python train.py --num_hidden_layers=13 --hidden_size=64 --num_attention_heads=2 --num_key_value_heads=2 --head_dim=32 --intermediate_size=512 --vocab_size=8192 --hidden_act="geglu" --norm="rmsnorm" --norm_place="peri" --norm_eps=1e-05 --positions="rope" --rope_theta=1000000.0 --rope_fraction=1.0 --qk_norm=false --attn_scale=0.177 --bias="none" --tie_word_embeddings=true --parallel_block=true --extras=["capped logits"] --init="uniform" --init_std_qkv=0.119 --init_std_o=0.0234 --init_std_up=0.119 --init_std_down=0.00826 --optimizer="muon_variant" --learning_rate=0.0081 --lr_mult_down=1.5 --beta1=0.95 --lr_head=0.0126 --max_grad_norm=2.0 --warmup_steps=200 --schedule="wsd" --decay_fraction=0.734 --decay_shape="linear" --final_lr_fraction=0.0 --batch_tokens=16384 --max_seq_len=384 --doc_mask=true --train_tokens=127200000 --max_steps=7764 --dataset="wikipedia_en"
Each number is 50 + 15 x the weight over its row's rms, rounded and kept within 0 to 99. Layers, rows and columns count from 0. The size before them is the row's rms in percent of the matrix's.

# up: layer 5 MLP up, 512x64, rms 0.366, rows 238-272, columns 0-63
# down: layer 5 MLP down (transposed), 512x64, rms 0.17, rows 238-272, columns 0-63
# gate: layer 5 MLP gate, 512x64, rms 0.363, rows 239-273, columns 0-63
up238 118:73 54 51 53 27 33 59 34 56 43 61 67 40 56 60 37 90 57 26 69 54 24 44 67 39 63 56 63 82 61 43 22 42 54 86 47 56 59 65 50 35 41 73 55 59 75 74 40 42 62 51 59 39 71 37 64 41 52 62 54 59 52 50 64
down238 115:35 50 42 38 73 64 50 60 50 37 40 44 34 84 48 72 22 40 59 30 55 49 43 62 36 79 44 28 33 31 59 60 53 82 38 71 45 73 20 48 68 56 33 60 39 27 49 54 54 56 43 57 51 37 62 41 27 70 34 33 48 37 67 36
gate239 085:77 51 55 40 51 44 70 51 66 54 36 46 30 29 60 69 46 66 72 73 35 60 65 52 44 32 62 49 67 71 47 73 54 52 56 70 49 48 62 56 58 23 52 48 33 48 66 62 48 35 34 50 34 38 51 89 50 54 15 43 28 30 77 68
up239 063:53 40 45 49 65 55 49 31 49 69 30 45 44 44 62 93 40 56 55 64 33 51 59 53 73 50 53 44 54 54 46 74 40 24 33 65 41 45 71 64 57 39 46 37 27 54 55 66 45 43 38 84 13 52 55 73 34 54 17 53 33 45 56 76
down239 085:30 49 39 68 79 71 38 55 48 40 49 47 59 81 29 46 54 41 46 40 69 42 36 69 50 74 33 34 16 35 44 41 45 30 34 47 72 75 37 42 48 86 53 43 61 68 48 50 55 67 47 56 56 48 41 17 39 38 51 64 42 68 29 49
gate240 093:33 47 81 37 22 49 46 25 96 76 37 45 40 56 43 38 63 60 60 67 67 30 62 38 72 35 41 47 62 45 59 47 40 71 39 66 44 58 27 61 50 66 77 59 55 48 37 47 66 48 26 35 56 35 53 46 24 62 42 35 56 43 51 53
up240 087:53 51 58 70 84 62 53 37 21 22 48 45 65 30 47 66 57 33 43 56 45 36 64 63 49 45 79 42 68 63 26 57 42 44 70 48 52 14 48 54 27 38 25 42 50 37 59 57 58 22 39 61 52 69 55 63 61 37 68 55 54 55 26 28
down240 098:53 54 55 31 29 31 59 38 57 50 48 39 45 47 55 24 79 55 54 35 76 43 58 47 56 33 49 53 42 39 71 64 39 75 61 70 24 81 46 50 62 46 71 66 45 56 68 59 51 73 57 09 54 15 56 49 49 61 52 62 30 59 28 54
gate241 112:59 41 38 41 38 29 57 37 29 31 53 61 39 51 39 52 72 61 50 72 38 55 53 31 80 36 70 16 51 59 73 32 35 48 44 51 55 45 51 57 67 70 49 49 13 30 37 49 42 73 45 32 54 29 65 48 42 66 46 50 65 83 29 57
up241 098:67 43 47 27 32 44 51 26 46 22 51 47 35 44 35 62 73 45 61 66 35 49 52 40 64 55 77 23 31 57 67 24 70 38 62 66 45 55 46 53 57 59 32 44 42 49 25 57 54 62 46 43 53 23 57 65 44 98 52 71 44 67 37 58
down241 123:37 48 72 58 49 82 34 66 80 57 29 60 56 65 64 49 30 50 39 45 54 42 63 54 21 59 47 68 48 47 52 70 55 39 42 23 72 39 53 32 41 40 53 53 73 42 65 59 56 31 59 64 41 74 31 60 61 21 50 28 40 26 77 46
gate242 088:40 52 36 54 69 64 65 35 39 48 59 58 38 45 37 63 61 36 46 56 25 31 45 46 77 52 75 10 45 50 38 58 59 34 73 33 34 33 57 55 74 60 66 70 40 57 37 75 29 64 61 57 49 50 63 31 19 60 63 55 39 56 76 64
up242 083:45 56 65 30 50 41 66 63 71 29 07 58 37 73 72 24 33 68 49 78 54 45 44 48 42 61 61 56 57 37 51 49 63 90 14 66 35 45 47 50 55 31 47 43 74 51 45 38 61 44 35 39 48 58 51 51 49 52 74 25 54 47 47 46
down242 087:61 43 53 71 38 39 42 44 43 59 67 81 59 22 49 54 67 51 69 63 33 42 55 39 53 39 42 39 50 46 36 84 34 06 67 47 53 34 33 48 41 59 65 33 48 40 33 59 31 59 46 60 49 37 74 39 12 54 51 37 41 47 45 78
gate243 114:37 66 68 45 59 45 73 37 65 75 46 45 55 62 37 35 40 30 67 33 62 53 72 81 67 48 68 54 61 28 43 53 45 54 66 43 69 16 33 52 38 25 30 55 54 60 44 86 49 46 56 52 58 76 65 59 45 55 50 50 42 17 44 65
up243 090:43 45 69 30 46 43 54 37 43 48 74 44 25 73 39 39 38 28 26 48 51 47 41 30 28 34 62 41 76 67 57 55 33 72 52 54 66 63 41 67 72 51 38 28 67 61 45 56 20 72 53 30 50 59 77 69 55 39 38 62 44 34 53 25
down243 135:47 53 56 42 61 51 27 56 54 85 68 58 52 28 53 66 48 46 56 64 60 30 54 44 49 76 63 63 45 50 39 42 81 68 40 76 62 54 47 71 33 47 48 55 58 46 63 76 36 91 24 36 61 33 51 60 55 43 26 46 75 59 34 31
gate244 108:68 40 40 36 68 68 38 37 34 58 53 42 54 69 73 25 64 65 41 51 43 62 20 43 48 70 81 45 59 41 54 41 52 50 48 32 30 42 79 39 81 46 30 42 29 54 68 40 54 40 44 33 49 58 51 41 64 36 63 62 42 89 36 33
up244 115:61 97 39 41 57 33 50 29 48 57 59 50 71 49 31 51 58 17 36 57 66 43 66 44 42 33 52 30 54 53 54 71 65 49 35 51 54 29 38 37 56 47 32 52 38 48 66 26 48 51 64 37 10 46 60 77 34 66 41 29 70 43 59 43
down244 118:68 45 58 56 93 81 41 63 54 52 41 47 44 37 80 49 56 50 70 32 39 29 65 43 52 50 65 50 57 47 56 22 51 64 50 38 19 53 61 39 60 29 46 56 74 68 52 33 75 71 23 42 68 45 48 35 61 30 37 59 60 56 35 57
gate245 113:62 57 47 42 67 77 38 47 45 36 53 61 26 40 48 32 44 59 61 71 69 38 54 65 57 49 62 45 49 20 69 75 37 56 69 43 45 25 35 53 34 74 48 84 61 43 62 54 45 65 34 70 34 61 20 36 49 59 42 62 54 18 30 57
up245 106:44 35 58 47 50 36 69 37 67 62 37 55 74 76 48 49 39 65 35 37 48 63 60 55 31 65 30 57 57 59 36 17 72 56 59 71 57 65 57 41 50 35 41 19 66 80 38 54 45 60 69 42 60 33 82 59 30 40 66 34 57 62 73 67
down245 109:36 70 37 45 47 44 37 55 59 41 68 61 32 38 44 43 55 56 70 70 54 37 67 49 70 31 50 32 47 22 57 67 30 35 57 44 30 44 46 55 22 71 61 83 55 25 53 42 41 46 32 51 49 80 24 52 59 38 27 69 47 23 32 38
gate246 122:31 43 26 52 51 53 38 47 68 32 47 66 48 39 51 30 55 47 80 23 67 77 63 63 38 37 60 47 37 70 48 48 25 55 40 49 11 21 29 59 48 57 58 33 47 29 39 70 51 62 42 47 51 37 20 71 51 47 48 71 67 37 62 42
up246 115:37 50 55 40 51 45 68 11 62 52 59 30 63 63 64 22 54 49 16 48 54 70 54 65 43 50 47 41 48 56 15 58 16 50 64 64 34 58 27 56 51 50 37 51 28 52 47 74 43 34 20 47 35 39 81 44 50 31 52 43 57 56 62 50
down246 119:59 42 64 60 67 63 39 73 45 65 64 50 49 56 30 79 43 54 89 28 61 66 40 36 60 41 74 73 28 56 75 49 42 36 18 34 34 33 18 36 56 54 42 47 47 51 57 37 60 51 49 77 61 37 35 62 38 55 44 46 38 54 48 30
gate247 106:70 59 61 38 61 37 68 39 39 30 50 51 33 90 85 64 38 65 46 50 25 72 58 41 52 42 45 42 56 40 62 52 70 49 74 61 71 27 57 16 36 57 43 49 42 61 46 44 48 50 52 46 50 61 58 31 41 57 11 57 56 52 80 46
up247 115:33 46 41 55 41 49 42 43 85 70 27 43 51 11 47 50 54 35 61 64 69 59 13 57 26 42 39 54 36 30 39 59 54 69 24 41 40 45 74 61 78 45 74 38 45 49 34 34 30 40 45 42 65 70 49 65 48 68 47 45 40 61 47 40
down247 114:65 65 60 55 83 57 68 48 48 32 68 63 58 81 47 46 45 58 38 41 36 40 68 45 51 52 51 43 68 38 43 39 44 40 71 44 70 66 53 19 19 53 27 65 55 65 68 69 51 58 29 35 53 33 49 14 28 54 55 33 45 65 69 63
gate248 103:67 40 71 84 66 52 58 45 66 21 58 66 66 39 73 59 27 51 33 48 51 36 37 67 52 66 75 57 43 48 52 46 38 33 53 74 29 52 60 36 43 72 59 41 46 48 71 46 33 50 54 38 69 55 23 77 87 57 37 61 40 45 61 42
up248 130:17 57 69 19 51 48 27 57 47 94 51 48 52 45 53 43 45 61 66 68 60 34 60 35 57 71 39 49 51 61 67 60 37 80 41 73 51 62 45 47 40 73 51 42 60 47 52 65 58 76 63 57 43 56 51 11 65 29 56 39 39 66 47 46
down248 100:74 28 37 53 58 56 57 29 35 15 50 64 49 44 49 57 62 27 48 25 44 63 30 77 46 42 74 48 37 36 37 40 63 23 57 25 37 38 64 41 49 43 34 40 35 60 41 26 25 39 39 51 54 64 42 83 31 63 40 62 55 44 57 35
gate249 123:60 30 60 45 57 34 30 69 39 35 43 52 55 38 57 47 36 89 21 57 37 52 34 54 61 37 57 18 50 55 60 39 49 45 72 23 58 47 68 34 64 58 76 18 67 43 32 64 49 62 65 17 56 62 65 56 51 65 46 37 59 48 58 62
up249 120:40 20 80 48 62 61 22 67 38 49 33 62 61 44 59 49 47 60 31 57 48 33 32 51 72 39 36 06 44 42 48 43 46 63 71 20 33 45 64 40 66 59 72 42 55 60 29 53 69 56 70 62 73 45 60 47 46 65 63 41 62 53 37 70
down249 122:49 61 76 68 25 59 47 33 51 66 42 63 37 61 22 46 51 25 56 21 31 49 64 52 39 84 61 62 54 40 51 77 49 65 40 61 51 66 53 78 53 49 67 70 36 54 45 26 47 35 71 69 58 34 32 57 45 59 40 44 36 41 78 64
gate250 091:73 69 72 58 61 40 42 21 56 22 31 66 57 72 55 35 65 25 52 57 47 39 54 53 58 30 23 53 42 73 42 53 35 52 41 42 57 35 33 45 43 59 66 57 80 48 73 74 38 20 46 60 71 60 57 45 52 64 28 46 29 53 65 59
up250 093:35 46 40 38 49 47 42 49 69 71 67 34 43 51 26 40 57 47 53 52 86 41 36 51 55 58 34 18 25 30 69 36 37 47 39 48 43 35 42 93 54 44 48 32 27 49 46 52 68 49 54 52 38 43 61 31 23 30 68 63 40 50 72 73
down250 089:44 23 32 60 44 57 50 47 44 49 85 61 46 28 53 59 33 58 40 31 21 49 40 38 50 36 67 78 58 69 27 41 52 45 55 52 37 55 69 33 63 57 46 34 45 51 52 60 55 42 55 83 30 56 74 52 36 57 42 05 73 51 31 45
gate251 100:48 29 31 59 48 47 72 51 60 32 52 28 40 79 62 58 48 32 69 65 60 42 66 77 51 68 30 34 50 96 66 45 32 56 63 59 43 83 60 35 53 37 46 36 56 30 67 44 65 47 37 55 45 48 43 61 65 61 44 23 43 36 64 35
up251 115:27 43 55 76 43 40 60 52 31 48 42 30 40 64 45 48 41 14 46 18 56 43 51 26 45 46 29 46 71 78 30 43 51 64 79 79 54 53 65 24 25 59 34 49 53 44 62 42 73 41 63 48 34 60 31 55 74 50 49 35 47 48 50 40
down251 117:92 71 57 29 37 44 41 34 68 57 56 56 56 34 51 37 70 81 57 52 28 57 40 49 43 70 64 62 40 52 59 56 62 52 57 49 31 22 50 52 64 50 48 55 45 28 38 52 18 43 45 63 32 28 48 58 40 08 59 45 53 40 31 69
gate252 106:45 56 54 76 46 50 84 62 59 47 47 26 19 72 72 56 55 52 50 56 52 42 31 26 22 50 31 67 68 48 55 42 65 58 60 42 70 56 79 39 81 68 41 71 52 46 54 37 34 56 76 51 54 35 47 48 62 42 70 67 61 70 54 68
up252 116:49 50 56 41 48 54 34 53 73 71 33 45 36 83 37 51 43 62 54 68 14 63 57 37 54 60 42 34 64 51 70 47 47 99 67 45 54 61 54 50 41 56 69 27 56 65 61 54 38 58 44 80 51 17 26 48 57 49 58 68 58 41 57 65
down252 097:23 31 54 61 49 38 47 45 32 31 89 44 72 41 54 47 32 47 33 43 82 33 65 60 63 22 55 60 50 51 29 64 43 14 42 59 62 63 56 52 48 57 33 68 26 61 24 53 53 62 53 35 35 61 58 57 27 51 51 59 72 60 53 34
gate253 106:25 62 71 76 20 57 59 33 60 65 22 71 58 48 59 53 40 66 50 25 70 53 46 59 55 54 41 46 46 66 61 41 49 44 39 63 57 63 15 35 49 46 71 53 52 44 26 55 61 71 45 54 65 52 65 42 69 14 36 26 46 52 76 58
up253 106:49 49 27 33 32 34 55 22 21 32 77 62 58 61 42 49 55 33 65 60 57 54 66 33 61 52 55 65 56 54 36 55 57 68 42 38 50 32 65 27 08 62 23 42 53 34 84 50 46 50 49 75 38 73 33 52 68 57 63 49 49 52 38 48
down253 098:43 46 80 69 45 45 64 57 62 57 11 56 37 42 67 40 45 57 46 36 51 54 38 73 45 24 48 46 51 71 78 55 50 30 74 56 37 62 34 71 80 47 43 55 46 47 39 53 65 82 38 47 63 66 81 40 54 42 35 70 44 44 69 40
gate254 113:43 38 34 47 23 57 74 77 37 44 78 34 68 74 57 66 54 46 44 54 46 70 48 52 57 43 40 53 62 52 30 20 64 45 55 37 63 73 42 55 45 49 34 35 19 08 45 48 74 61 61 38 52 65 58 50 64 37 56 45 36 46 23 61
up254 114:37 47 57 65 63 61 57 27 56 78 62 75 61 60 39 75 69 29 71 59 40 55 49 53 31 57 55 92 57 25 49 54 47 30 51 58 66 34 74 62 59 66 71 50 31 67 52 46 46 72 45 34 52 61 65 78 54 49 45 51 28 29 41 46
down254 107:36 36 42 53 53 61 56 73 16 51 18 53 42 54 63 37 56 47 59 34 56 69 32 37 63 56 28 50 35 44 53 49 48 67 41 17 42 85 43 11 14 48 29 42 57 62 50 39 58 41 56 49 39 49 44 47 55 47 35 32 77 57 37 43
gate255 103:78 31 59 52 40 70 63 68 57 53 48 23 51 67 65 59 55 58 39 59 31 50 70 53 26 59 50 30 41 57 47 25 31 50 62 37 65 66 53 55 86 69 13 41 22 46 48 39 48 34 47 50 49 33 50 50 39 78 41 71 67 55 63 36
up255 090:72 33 29 47 82 57 63 30 63 33 25 44 59 45 59 52 48 54 46 41 39 46 62 52 49 62 57 19 45 74 53 40 61 53 19 26 68 53 37 81 42 60 37 72 48 32 58 45 47 25 37 52 39 42 70 58 63 73 20 72 48 49 46 54
down255 103:32 47 52 67 47 37 64 42 28 59 70 77 26 47 40 25 43 55 66 29 61 43 43 47 72 67 43 61 58 30 49 63 65 47 43 58 13 47 38 31 46 49 63 49 83 55 48 56 59 91 88 42 60 50 41 40 55 40 51 29 40 46 57 47
gate256 122:50 37 28 50 60 42 42 75 17 59 60 72 43 46 43 43 57 70 46 50 56 46 61 59 56 61 36 23 48 75 63 48 52 41 68 52 45 76 31 74 51 26 48 49 42 26 48 55 48 43 45 42 48 62 01 28 46 38 54 46 48 28 36 83
up256 119:45 50 62 43 60 60 64 16 64 31 63 66 66 47 40 63 39 40 51 48 42 54 61 60 32 49 59 30 68 51 61 70 64 50 35 37 74 19 71 34 87 49 58 62 65 65 52 44 56 53 41 51 62 31 67 75 48 68 18 62 40 68 32 36
down256 114:72 34 48 54 46 40 53 64 20 81 43 45 62 60 36 43 58 35 30 34 65 50 45 51 64 35 51 52 35 53 30 42 58 45 42 46 36 47 17 70 31 37 48 37 11 38 46 51 55 44 65 41 62 62 09 59 45 56 59 49 82 38 62 71
gate257 126:49 28 31 36 31 30 41 56 49 73 29 55 23 38 49 48 29 46 68 82 46 31 59 59 39 68 37 51 80 40 71 77 61 39 42 49 68 55 42 78 67 53 49 41 65 51 59 61 55 45 54 48 15 42 43 30 42 59 24 59 58 38 38 65
up257 126:56 66 58 46 37 31 70 49 48 30 41 16 61 48 46 37 36 44 27 55 59 50 49 74 39 20 36 20 69 27 61 42 66 50 35 55 54 61 56 62 63 51 47 73 57 33 45 70 68 22 40 33 75 42 53 35 55 58 59 73 57 66 35 26
down257 124:55 64 56 80 65 51 54 50 77 58 73 61 60 41 31 74 62 46 47 51 59 68 51 37 54 48 65 67 13 61 46 45 29 52 64 26 41 42 37 35 31 28 18 57 35 57 72 19 32 65 50 52 45 60 49 47 65 46 76 30 39 51 59 48
gate258 094:21 69 44 43 50 23 74 18 78 42 29 51 61 44 49 56 29 67 36 76 54 59 43 74 57 52 52 63 57 49 46 33 36 62 17 59 41 63 36 32 72 50 78 67 38 60 44 59 52 59 45 27 47 64 69 61 25 58 46 47 57 56 60 55
up258 107:54 51 29 67 60 16 50 69 42 41 56 49 45 51 45 46 38 72 64 25 32 44 64 34 33 74 17 62 36 90 36 46 61 26 48 61 73 27 52 62 44 25 49 58 47 31 53 51 36 45 54 39 39 41 42 65 50 30 48 63 29 60 56 66
down258 100:66 45 50 14 57 66 37 28 58 48 52 43 57 24 48 44 82 48 66 62 58 78 15 45 57 55 65 57 59 13 63 56 47 62 44 52 35 36 60 29 43 51 48 55 33 61 42 28 61 74 54 65 54 50 46 38 49 40 77 32 77 37 49 39
gate259 088:37 59 16 42 44 54 41 70 33 37 36 69 46 49 51 57 28 63 55 56 43 51 46 76 44 59 13 53 44 56 80 35 33 61 56 30 50 24 81 52 70 43 57 32 49 61 56 63 31 40 58 68 28 71 54 48 41 80 36 57 63 56 32 59
up259 101:47 60 49 54 48 59 41 59 56 65 25 58 19 53 56 63 26 46 36 44 56 44 95 31 38 23 49 76 79 36 47 59 56 68 43 31 67 49 56 41 55 48 86 73 55 30 44 50 46 39 38 68 45 55 45 38 46 69 50 66 57 39 39 76
down259 095:55 53 51 48 29 34 49 46 38 70 46 56 45 39 56 40 42 67 67 31 31 37 45 67 68 86 52 27 27 43 55 54 57 38 55 66 56 57 61 76 50 46 32 16 34 58 70 53 52 45 58 64 47 34 55 58 47 29 10 67 32 68 63 21
gate260 101:63 45 21 60 57 59 48 56 28 30 08 51 50 50 56 69 25 61 57 58 35 61 57 38 63 50 61 35 52 53 84 58 35 65 53 45 57 57 61 63 28 36 56 62 40 57 59 64 09 43 53 18 50 50 39 37 52 43 55 64 48 54 38 86
up260 090:57 69 15 51 64 47 68 40 33 41 44 41 22 45 41 75 52 44 99 36 51 51 55 39 32 58 36 48 43 41 53 58 21 44 46 46 65 59 63 77 45 55 51 35 59 33 49 52 38 42 90 44 48 63 26 58 76 49 50 38 48 45 62 51
down260 106:16 50 93 48 32 44 58 27 53 63 59 38 51 83 53 35 50 49 36 61 49 42 63 78 60 62 38 80 43 54 42 57 50 50 35 49 51 68 57 58 79 32 46 42 60 28 34 31 48 44 31 56 65 55 58 51 30 73 56 74 52 37 67 53
gate261 066:73 31 68 36 48 57 44 38 40 56 86 63 40 42 45 16 48 71 46 36 27 41 33 38 43 50 39 59 43 47 22 54 65 21 76 57 54 39 52 67 70 51 41 54 72 51 51 36 64 31 46 62 30 59 31 46 39 32 45 52 55 73 79 55
up261 079:54 66 66 48 64 46 24 63 71 23 33 54 38 60 60 49 39 54 35 62 39 38 63 41 32 39 57 57 75 24 29 56 33 38 48 34 49 64 59 59 79 41 46 57 46 58 39 78 14 51 57 47 77 29 59 76 62 42 47 44 60 75 66 41
down261 073:53 54 51 60 32 61 70 65 50 72 90 76 47 65 27 43 62 41 61 40 57 65 61 40 68 57 48 50 35 60 88 42 83 29 60 48 55 56 42 47 46 49 47 44 41 64 66 43 60 30 32 55 22 69 50 43 48 79 49 49 48 17 40 52
gate262 069:43 72 38 30 74 52 31 57 56 41 40 48 36 52 44 81 56 83 29 48 37 62 64 56 48 41 53 59 14 34 28 36 65 57 69 42 59 75 61 41 58 64 75 52 09 39 49 46 29 52 46 46 44 35 56 41 52 55 61 50 40 49 58 81
up262 063:29 61 39 28 37 51 25 68 57 38 35 60 30 50 57 75 48 64 51 37 63 67 66 66 59 39 40 41 23 53 29 44 59 57 76 62 59 84 52 34 76 52 78 46 21 34 38 53 34 42 50 43 64 22 56 64 48 59 74 49 43 57 51 55
down262 077:64 47 67 62 30 51 71 51 50 33 75 45 46 27 45 43 36 48 99 60 34 44 64 32 49 55 76 60 61 57 71 81 54 43 40 60 51 42 33 57 60 55 15 65 77 73 40 40 57 49 65 58 50 63 20 55 52 49 47 54 58 57 59 47
gate263 097:64 40 38 52 55 44 30 29 67 34 56 44 64 43 50 52 40 86 24 57 22 64 49 35 51 51 39 31 72 53 64 42 56 34 85 44 72 49 50 40 38 58 34 85 31 54 16 36 39 35 44 61 38 61 35 32 50 46 38 74 41 48 52 48
up263 110:55 41 63 49 74 45 27 35 75 51 65 84 69 64 43 61 46 66 43 54 51 69 43 49 65 50 54 73 55 59 56 44 30 45 48 45 29 39 30 60 32 58 58 74 58 41 53 43 09 39 66 37 51 61 33 73 34 38 19 37 64 23 56 50
down263 104:55 49 46 47 29 56 55 85 45 59 31 49 36 31 48 35 32 70 60 47 68 34 29 50 38 54 37 20 55 51 22 83 61 60 41 44 56 51 39 63 65 53 62 38 30 52 51 38 69 71 73 75 57 47 73 35 59 73 74 33 65 37 46 48
gate264 102:58 54 82 40 60 46 74 60 33 48 48 56 59 67 60 58 46 45 41 37 42 58 40 76 71 52 59 71 48 45 46 37 57 67 69 31 57 25 61 53 39 38 45 43 39 58 45 57 39 51 55 83 56 61 48 50 30 54 20 14 41 66 50 99
up264 104:48 52 61 43 64 43 53 46 32 35 41 68 65 70 56 34 40 36 31 53 24 57 35 47 68 56 64 82 67 81 43 30 81 54 62 40 46 57 61 54 34 32 26 30 58 53 24 57 34 44 47 62 52 46 58 69 49 44 30 25 41 65 49 84
down264 096:41 46 74 57 35 58 66 79 43 59 58 51 26 48 78 52 62 53 45 50 65 57 63 53 55 56 34 15 48 24 76 70 59 52 30 48 59 46 22 43 83 43 67 80 42 40 53 42 67 57 49 46 44 42 40 71 22 79 56 55 53 48 67 43
gate265 107:61 30 58 42 40 31 67 55 56 15 37 59 54 60 45 25 38 38 64 64 45 50 68 72 36 49 49 64 79 51 47 30 73 62 46 38 58 59 41 43 38 42 17 35 69 55 59 51 73 44 42 79 28 58 59 69 74 66 35 40 36 33 59 63
up265 083:52 64 35 62 66 64 16 40 41 64 63 54 75 49 60 73 65 65 63 36 58 50 38 29 88 32 51 37 30 63 54 56 39 40 63 28 55 31 54 70 62 71 55 62 29 45 41 39 43 51 66 38 75 64 53 21 26 38 52 32 45 60 48 49
down265 105:63 44 58 58 41 52 72 34 49 54 35 52 51 39 25 41 34 44 46 45 25 42 69 58 26 59 54 64 65 37 32 37 66 61 34 32 65 52 42 20 36 37 48 32 61 46 55 46 41 10 54 46 38 67 58 89 48 76 36 31 25 41 61 57
gate266 060:48 41 52 33 66 50 61 58 64 70 59 52 53 57 21 40 61 71 65 22 74 33 39 48 61 42 68 34 68 56 32 64 42 47 44 44 71 38 35 65 48 33 45 70 39 31 35 62 59 62 04 65 46 40 38 73 37 28 48 67 34 53 38 32
up266 063:53 34 73 53 91 52 47 72 52 53 46 57 57 49 51 52 73 51 33 34 12 51 40 36 69 41 48 48 52 57 51 41 51 40 47 22 51 55 65 61 57 20 48 20 44 49 51 67 26 58 31 42 46 53 35 82 39 33 13 57 43 56 62 57
down266 062:47 44 32 40 24 54 39 48 69 30 64 42 38 34 70 58 37 41 54 43 58 46 47 34 82 30 53 45 33 49 55 55 73 44 24 59 51 54 07 67 40 59 59 37 61 63 43 21 49 29 76 53 70 48 55 52 61 79 64 34 38 30 63 59
gate267 109:34 17 40 33 61 44 59 49 85 42 43 66 43 40 38 36 42 67 60 50 62 60 60 50 18 53 37 22 27 57 35 75 31 58 40 45 34 42 54 85 74 52 46 55 62 47 19 70 34 49 54 67 41 35 42 37 37 57 57 33 34 50 58 43
up267 103:40 55 18 65 54 40 34 43 58 87 39 51 42 51 68 53 53 55 44 47 60 47 68 32 66 43 40 35 59 27 51 52 71 75 43 45 28 60 53 55 62 62 83 63 54 56 45 41 66 19 44 68 61 22 72 58 67 78 35 36 42 37 64 37
down267 107:49 52 52 36 40 56 44 70 45 46 33 53 73 60 31 39 61 31 61 77 56 51 50 75 59 33 66 75 20 74 71 75 44 15 45 47 62 42 52 49 30 35 23 43 38 51 67 59 49 54 63 39 54 85 43 43 63 55 75 58 47 45 46 32
gate268 055:61 39 54 74 66 67 52 61 53 33 70 43 65 42 68 35 24 69 52 18 49 75 44 45 52 46 49 42 46 77 36 38 89 56 74 50 57 56 66 50 32 43 22 59 34 62 44 26 66 68 45 48 48 34 57 39 43 44 69 29 29 57 36 62
up268 051:52 50 57 37 43 62 46 56 61 54 41 63 62 41 55 61 59 48 59 36 65 59 18 58 03 38 37 46 80 49 39 68 49 62 22 46 58 31 35 40 36 62 47 52 47 32 65 50 71 60 47 50 80 43 38 58 58 58 49 92 76 56 49 76
down268 054:50 80 68 55 60 60 46 68 41 43 48 63 93 47 33 58 15 49 37 32 51 37 60 47 54 66 59 34 37 40 30 73 65 46 69 55 72 41 49 57 75 47 71 78 30 59 58 60 54 62 33 24 44 50 30 58 62 41 61 31 37 51 45 51
gate269 100:42 56 32 72 75 51 72 54 63 80 47 42 99 38 45 65 11 48 58 33 74 49 58 60 46 65 52 48 32 46 52 59 26 50 21 52 47 46 67 42 67 57 52 45 59 43 87 44 45 62 67 41 39 47 36 37 41 53 53 47 56 57 37 50
up269 111:38 33 71 53 51 50 50 23 62 71 65 58 37 47 72 69 52 67 26 58 34 42 33 33 77 64 51 56 32 45 16 22 58 51 48 57 47 54 43 57 52 72 51 19 76 50 26 44 51 52 36 40 51 76 50 58 21 67 49 40 37 55 39 63
down269 112:57 55 39 55 19 57 45 66 62 48 33 64 54 42 59 47 59 22 59 56 48 71 60 29 27 23 22 40 45 54 82 57 38 49 67 46 63 16 25 55 47 35 48 73 56 58 35 38 49 56 61 40 59 58 41 37 55 49 39 57 76 17 75 49
gate270 104:42 64 55 62 34 63 70 12 69 43 49 70 71 52 49 70 23 19 65 44 60 41 60 31 34 44 61 47 20 46 76 57 38 52 41 25 48 43 65 77 52 49 46 44 56 56 66 45 40 44 50 55 66 52 48 69 59 87 53 49 43 52 59 23
up270 098:46 52 49 76 56 87 62 31 43 72 57 73 57 48 28 53 53 26 63 48 66 39 46 46 53 43 53 21 24 59 77 66 23 66 40 60 42 44 51 53 29 67 72 49 57 67 38 41 34 44 34 29 41 66 48 65 58 46 43 31 58 28 61 27
down270 118:49 33 51 33 66 25 19 62 60 45 55 59 45 45 47 51 69 78 40 49 50 45 58 86 79 42 78 60 72 58 32 54 64 50 48 39 69 53 35 53 74 51 45 40 51 23 47 52 34 44 58 88 47 57 62 26 58 34 45 72 49 69 38 52
gate271 105:58 46 43 55 45 43 27 35 42 75 30 60 54 75 39 47 36 40 52 73 40 53 61 10 30 62 71 40 51 68 61 60 56 28 61 42 46 83 17 56 38 55 50 42 51 37 32 48 84 45 55 59 56 54 45 50 50 49 42 44 45 44 20 85
up271 118:58 41 45 38 59 45 61 59 38 58 18 40 52 56 39 39 40 62 64 56 21 55 37 51 39 45 52 28 52 36 81 67 33 57 59 37 52 51 34 85 41 72 64 88 67 72 36 47 48 24 31 63 38 53 60 34 22 45 53 30 44 35 37 54
down271 111:38 74 44 56 39 72 20 46 33 39 32 50 47 79 44 72 41 58 45 59 62 61 61 28 60 74 52 62 46 23 53 23 62 53 43 56 72 48 50 36 64 25 31 44 13 59 36 46 44 51 76 47 51 35 67 40 56 76 35 35 48 50 66 44
gate272 104:41 64 41 54 38 48 64 67 63 36 70 37 41 38 37 74 49 53 61 57 66 42 54 36 84 41 60 85 36 48 77 42 57 27 48 47 27 65 40 67 81 51 59 57 65 61 49 55 65 39 20 43 44 46 56 48 80 41 47 80 74 46 66 39
up272 107:58 37 28 64 65 65 49 38 42 37 21 65 46 60 45 43 43 25 61 57 35 62 63 50 43 47 56 36 44 27 59 29 77 51 51 60 39 31 70 59 18 55 51 29 66 18 60 22 57 42 54 56 38 24 57 73 56 63 63 71 57 24 47 46
down272 099:47 61 61 27 39 46 39 55 62 57 81 46 51 51 51 67 45 53 53 35 60 47 49 55 63 63 65 92 51 87 54 61 35 58 42 59 49 56 52 58 80 36 48 71 46 66 35 57 39 27 27 20 65 44 49 38 76 28 33 39 66 67 50 71
gate273 085:27 51 37 83 56 43 52 55 80 43 42 56 38 72 38 67 40 26 44 81 56 55 28 46 63 46 44 57 31 26 68 54 74 64 56 33 58 56 62 47 47 60 35 69 65 36 29 69 68 57 44 77 54 65 46 43 54 68 45 68 73 65 53 69